config.yaml
num_hidden_layers: 10
hidden_act: "squared_relu"
norm_eps: 1e-06
positions: "rope"
attn_scale: 0.378
init_std_down: 0.0136
learning_rate: 0.00224
max_grad_norm: 1.0
warmup_steps: 48
final_lr_fraction: 0.1
batch_tokens: 16384
doc_mask: true
Each number is 128 + 24 x the weight over its row's rms, rounded and kept within 0 to 255. Layers, rows and columns count from 0. The size above them is the row's rms in percent of the matrix's.

# layer 6 MLP down, 96x384, rms 0.0811, rows 0-95, columns 320-351
size [103 106  94 103  99 101 109 106 128 107 109  95  95 109  96 100 108 100 105 108  95  96  85 108  87  99 108  95  99  97 106  94 101 108 105  92 104 100  98 114 102  96 101  97  89  95 100 102 102  93  98  97  97  83  96 100  95  89 110 100  97 102  96 101  93 100  99 101 100  96  93  86  94 100  96 102 101 103 103  99 109 102 100 103  97 100 106  89 106 105  95 105  98  92  97  95]
[[136 117 134  95  95 122 109 116 104 135  97 137  71 124 118 160 137 157 111 109 111 165 139 140 130 119 116  94 108 111 144  92]
 [129 114 102 129 143 106 112 124 124 126 132 124 105 137 142 117 128 118 145 153 129 128 148 100 128 127 129 116 156 101 125 102]
 [102 151 104 111  99 139 118 101 128 158 110 120 127 131 144  83  91 156 112 133 119 133 109 160 121 141 149 134 120 178 123 118]
 [138 133 176 113 189 176 109 108 121 120 124 135 105 143 148 130 100 198 118 157 189 127 147 112 126 150 116 146 124 102 106 129]
 [129 144 135 117 149 118 159 126 157 187 144 120 102 146 134 100  97 146 147  96 125 165 150 127 123 133 124 134 130 124 131 135]
 [110 110 126 135 124  79 126 107 132 115 162 130 155 128 132 106 141 124 136 123 110 128 103 149 126 131 159 153 115 111 106 104]
 [101 122 124 154 202 141 139 138 115 147 156 168 116 138 175 115 161 145  97 114 120 126 158 150 124 134 150 153 155 125 169 136]
 [120 124 126 115 163 123 154 139 105 118  94 118 146 127 120 137 116 147 148 124 141 158 142 104 132 116 121 149 144 131 111 121]
 [ 84 130 100 152 154  93 118  97 119 118 137 136  98 139 121 120 171 107 105 136 102 129 114 109 126 113 182 139  97  89 135 115]
 [115 120 147 152 116 119 128 115 112 161 128 156 114 134 124 124 112 153 145 143 132 112 197 148 133 144 134 111  78 137 107 184]
 [122 154 149 174 164 140 125  98 126 129 114 122 119 125 154 113 152 101 116 177 139 142 142 113 135 110 148 145  98 137  94 114]
 [172 131 102 124 108 133 106 140 125  96 131 128 169 131 143 107 117 129 123  91 132 122 138 107 139 151  81  93 106 102 146 144]
 [158 120 120 115 138 118  84 131 119 127 129 152 126 125  84 126 131 154 155  89  87 104 148 130 123 131 126 119 171 156 150 112]
 [118 146 162 128 181 133  85 148 161 112 146 141 145 139 130 183 126 131 141 160 111 125 152 151 128 141 134 122 139 134 103 102]
 [100 136 125 147 122  97  92 129 143 146 140 160 171 111 110 142 108 146 120  81 144 144 165 158 120 142 137 133 100 169 160 149]
 [141 133  96 133 173 123 132 143 135 106 125 136 144 130 152 120 110  93 152 115  98 118  97  91 123 145 152 131  98 133 154 127]
 [135 130 111 123 131 170 132 167 151 130 153 108 123 142 152 165 145 128 140 157 167 127 117 133 127 118 124  92 103 103 127 157]
 [109 116 134 150 121 100 108 113 140 146 129 106 159 114  77 110 145 166 152 116 138  96 126 102 136 111 129 165 153 141 144 163]
 [134 156 125 127 166  92 107 149  98  72 136  99 158 137 132 109  86  93 141 150 125 133 145 145 138 123 152 134 112 102 120 119]
 [106 131 130 127 131 123 138 137 142 126 152 113 145 119  77 119 134 144 145 114 121 107 140 169 137 111 135  96 116 140 109 136]
 [143 168 122 168 138  87 101 119 156 131 125  97 126 120 154 129 129 139  97 126 136 148 165 165 125 118 149 107  71  90 111 100]
 [153 161  88 143 152 112 158 128 156 154 104 105 147 120 128 113 165 104 146 143 129 131 127 137 115 130  97 137 120  95 120 152]
 [116 115 137 117 155 171 111 103 128  99 123 123 137 121  76 129 127 139 177 129 109 124 153 112 132 143 112 125 144 146 140 122]
 [125 112  90 155 141 113 121 148 124 152 168  81 162 120 109 167 116 120 131 102 133 119 172 137 129 124 128 124 119 133 113 154]
 [159 129 113 116 102 107 138 162 162 144 142 114 127 125 140 129 124 151 147 148 148 102  83 147 116 148 177 141 122 119 102 127]
 [128 156 100 128  83 179  91 153 121  78 118 147 123 138 130 131 146 123 142 101 156 147 112 117 127 126 117 140 116 156 105 152]
 [130 171 121 119  60 175 129 154 150 145 120 136 132 131 144 107 150 151 145 106 117  96 154 120 122 131 153 133  98 114  80 172]
 [129 117 130 122 115 154 142 128 136 162 141 142 123 118 117 124 144  95 112  97 115 127 155 115 134 137 168 121 123 118 123 144]
 [125  99  86 120  92 147 109 171 104 174 180 142 121 115 123 134  95 147 154  81 117 147 126 150 120 130  70 108 149 138 152 125]
 [154  99  78 149 141 155 132 129 135 121 126 129 163 108 132 147 148 117 126 145 130  99 120  75 114 129 137 109 147 147 105 122]
 [113 107 145 117 141 135 149 133 144 160 162 149  83 151 119 160  97 177 127  85 170 105 117 182 138 156 133  98 107 113 141 156]
 [126 137 116 137 123 113 151 106 140 135 158 112  98 136 163 148 130 123 135 149 109  77 114 117 122 138 124 137 155 147 116 161]
 [139 134 123 134  93 140  67 114 130  86 133 117 146 115 131 131 180 106 132 146 130 125 142 155 149 111 144  92 133 114 160 111]
 [135 130 146 118 132 123 133 104 160 154 122 155 117 129 102 173 114 157 120 117  76 109 176 147 129 117 134 153  96 120 133  94]
 [103 114 145 134 140 151 104 166 140 132 124 140 144 143 180 182 141 107 119 148 114 151 118 141 135 113  60 149 162 125 159 113]
 [146 113  92 118 105 141 101 110 135  90 107  77 116 134 186 111 120  65 157 162 148 119 195 130 141 132 166 130 104  91 116 139]
 [159  84 147 134  95 120 125 144 137 130 128 145 138 118 107 163 170 121 160 114 143 120 154 136 141 122 131 152 114 137 130 132]
 [152 124  57 113 145 146 120 164 143 149 127 145 168 134 136 136 132 113 144  78 124 119 124 134 114 137 103 123 127 145 132  99]
 [135 164 129 118  99 137  92 130 138 160 111 130 127 120  84 138  98 165 125  91 139 169 147 144 148 137 106 158 126 128 144 124]
 [118 135 186 115 105 178  95 122 111 101 119 120 101 132 105 139 144 134 121 121 172 135 148 127 151 114 127 155 158 166 141 177]
 [147 120  95 117 142 155 150 154 138 116 114 133 106 132 102 115 125  99 113 106 140 167 117 176 125 130 126 106 156 172 148 135]
 [138 101  89 111 126 110 143 116 107 152 141 118 154 122 130 130 137  93 122 127 134 139 125 121 130  95 130 132 120 121 134 164]
 [106 141 173 111 124 161 139 130 121 125 144 128 129 130  96 119  82 128 109 101 166 120  92 127 120 140 120 165 166 122 139 104]
 [149 154 133 128 121 131 158 139 133 124 119 137  93 144  95 122 140 115 147 144 115 135 124 143 130 142 141 132 150 128 130  75]
 [133  96 166 118 143 127 145 108 135 112  71 149 106 136 146 129 134 134 113 114 101 127 201 116 150 115 161 127 124 172 125 101]
 [ 83 110 124 157 106 180  86 110 115 152 160 107 150 111  94 131 155 115 155 150 146  93 146 125 110 124 106 155 131 128 135 162]
 [181 133 116 153 116 167 165 142 150 160 102 140 122 114  62 145 157 108 101  79 100 130 143 168 115 119 103 138 156 142 173 157]
 [146 136 120 118  42 144 102 108 163 148 138 120 135 115 104 139 125 100 129 142 136 122 126 133 130 115 121 120  87 137 147  66]
 [143 136 119  96 118 125 150 144 103 113 121 142  80 122 125 118 121 141 140 111 143 150  98 119 129 112 113 109 139  71  97  70]
 [135 144 211 120 115 149  88 105 133  81 103 112 132 132 138 151  75 108 155 110 122 138 114 101 132 114 164 118  74 123  84 166]
 [151 148 130 131 120 190 124 135 125 143 124 167 112 136 118 104 179 162 194 127 113 134  76  94 133 141 123 140 119  99 134 145]
 [132 123  77  98 135 132 142 144 115 103 125 114 127 135  50 122 173 131 113 107 138 128 142 111 138 125 129 129 121 121 114 149]
 [146 136 119 106  93 141 147  84 123 150 145 127 130 128 131  85 131 146 156 111 132  60 120 101 130 127 156 136 177 157 110 111]
 [164 121 116 117  99 138 145 185 137 141  96 107 160 142 133 151 182 136 116 126 145  81 128  94 116 146 113 107 142 132 112 108]
 [154 132 133 138 129 117 122 145 122 142 175 141 118 114  83 111 132 128 147 132 106 111 148 104 121 118 151 174 143 129 116 132]
 [121 139 124 105 111 104 153 116 150 129 125 143 157  97 133 132 130 170 128 124 120 145 113 141 117 138  99 144 146 135 135 111]
 [ 82 119 146 134  91 124 150 129 141 130 115 103 162 105 151 115 107 153 116 125 118 112 125 109 121 122 194 177 145 122 132 129]
 [111 138 176 139  74 110 135 116 145  82 155 114 103 122 118 145 142 137 146 121 148  91 125 123 124 138 135 136 114 154 154 138]
 [170 125  98 121 113 160 116 109 175 141  76 111 118 129 109 112 140 129 161 149 168 131 125 107 124 133 113  97  99  99 126 116]
 [106 140 126 122 141 134 107 103 141 101 120 100 133 127 149 135 100 144 121 114 116 102 135 120 119 127 151 147 161  73 143 113]
 [ 92 106  92 117  92 142 168  99 167 161 171 131 171 130 140 111 131 153 120 128  98  98 173 158 124 136 127 134 130 146 141 140]
 [ 85 111  84 130 120 115  99 128 115 148 145 128 210 148 127 121 151 142 123 125 148 118 124 112 135 127  88 127  91 110 125 137]
 [ 96 107 115 151 143 131 168 102 128 151 144 163 171 141 175 129 187 147 135 135 100 153 157 134 142 121 133 127 124 164  92 122]
 [128 166 136  89 123 146 127 109 108 119 144 111 118 133 138 141 107 120  98 131 166 133 114 146 124 137  99 119 140 120 151 162]
 [ 53 132 179 109 105 113  94 133 160 100 128 143 147 131 132 164 163 169 149 149 132 141 148 144 120 127 147 140 158 123 166 115]
 [161 134 143 144 164  95 132 108 133 141 128 190 107 131 148 127 121 103 116 116 138 109  73  91 133 108 183 109  89 136 104 157]
 [134 138 123 136 192  87 104 151 121  93 121  76 171 120 141 124 123 114 132 135 140 132 135 112 112 113 162 125 139 126 100 192]
 [110 103 137 122 164 120 150 141 110 150 112 159 120 128 150 142 119 140 154 167 108 144 148 123 124 130 126 156 128 139 110 132]
 [185 153 165  97 112 129  97 128 109 158 166 136 101 115  66 146  97 155 107 150 101 166 134 114 123 131 137 153 109 128 118 140]
 [138 133 142 128 149 151 124 164 126 121 136 167 142 126 144 157 104 128 122 153 114 134 115 171 110 120 116 150 148 111 122 126]
 [142 121  84 112 133 137 117 148 127 128 187 115 146 102 121 107  70 138 157 107 112 107 100 145 140 141 109 110 174 131 137 112]
 [157 119 121 132 173 101 107 122 130 164  62 122 118 107  80 104 147 141 106 166 131  83 151 117 125 133 151 142 119 112 111 167]
 [102 106 100 144 126 149 104 100 110 107  98 143 106 118 112 157 121  94 137 132 149 122 149 147 117 128 175 113 118 118 134 133]
 [166 108 124 115 101 137  93 103 110 120  95  92 135 139 136 138 152 112 137 139 161 106 139  75 129 123 103 173  97 143 127 132]
 [163 130 141 138 114 148 113 125 128 142 136 150 115 138 131 138  89 125 156  84 105 125  52 117 131 150 124  78 150 184 113 126]
 [127 155 174 133  63 135 143 133 144  77  98 140 100 123 118 136 163 146 120 101 130 143  98 123 130 103 139 136 141 146 132 146]
 [141 125 119 107 119 150 131 143 124 137  58 130 115 125 139 136 172 139 124 129 129 125 107 132 137 135 107 122 152 131 139 173]
 [109 150 135 106 149 125 116  78 135 154 149 130 129 122 151  95 115 175 138 102 140  93  75 121 125 129 159 127 143 125  94 105]
 [100 108 157 149 138 116 138 159 119 111 133 112 158 119 128 102 125 140 138  63 116 104 118 107 133 122 169 166 147 132 126  86]
 [120 103 143 128 137 150 123 128 113 113 137 100 122 129 133 156 113 140 146 165 122 133 130 131 135 146 105 155 162 191 135 128]
 [132 117 158 130 122 169 135 129 133 109 172 139 140 134 124 159  75 148 121 124 115 138 161 134 128 139 125 113 132 104 151 145]
 [144 101 169 108 108 164 127 129 138  94 126 159 138 133 128 101 112 134  92 122 128 113 162 110 115 132 166 172 143  84  92 146]
 [105 131 149 119 128 121 154 109 143 145 100 112 171 135  92 146 131 126 126 137 102 155 136 148 131 134 121 139 149 150 143 131]
 [134 138 108 110 133 132 147 150 129 127 120 121 116 153  56 103 122 143  75 146 123 158 170 152 114 125 111 123 116  96  97 118]
 [107 143 153 131 141 192 107 112 166 121 140 184 109 117 160 128 130 201 141 148 125 130 125 118 127 130 134 100 150 139 138 105]
 [164 126 143  99 138 178 168 175 182 121  87 149 115 121 135 124 116 120 113 131 129 177 116 185 126 122 153 134  89 116 122 122]
 [154 144 136 130 120 138  94 110 113  90  95 112 112 146 118 114 144 138 142 118 146 145 180 155 132 134 103 143  82  86 121  93]
 [163  91 142 127 105 115 107 102 147 142 106 150 136 135 176 130 147 143 168 142 134 135 127 114 133 123  79  97 133  97 104 140]
 [167 137 141 121 120  94 120 127 111 158 111 112 123 134 109 140 147 122 105 146 106 159 108 173 125 123 120 121 149 122 149 150]
 [120 123 154 160 142 137 151 109 146 165 115 128 146 124  56 135 114 118 102 142 146 149 147 155 131 140  93 121 176 125 106 148]
 [113 114 141 127 139 127 111 154 135 108  95 119 144 121 102 124 160 119 131  96 144 115 141 144 136 138 107 136 188 108 163 166]
 [140 117 116  90 133  94 137 130 152 134  97 122 130 149 124 158 125  79 113 106 135 165 156 100 126 139 111 104 156 126 140 150]
 [132 100 195 137 104 115 165 157 111 134  84 143 140 125 120 147 123 133 141 118  93 111 124 161 137 130 137 168 159 141 117 180]
 [114 132 123 158 147  98 138 103 160 150 120 149 122 122 155 123 132 115 126 116 131 136 145 138 135 112 150 126 110 141 106 128]
 [ 72 138 102 139 118 112 165  60  96 117 117  87  72 142 131 112 117  82  88 144 145 106 155 119 134 136 140 127 125 124 110 133]
 [111 121  99 137 115 166 140 131 164 148 138 116 146 119 101 138 141 119 113 143  85 117 139 120 110 127 123 136 138 110 105 129]]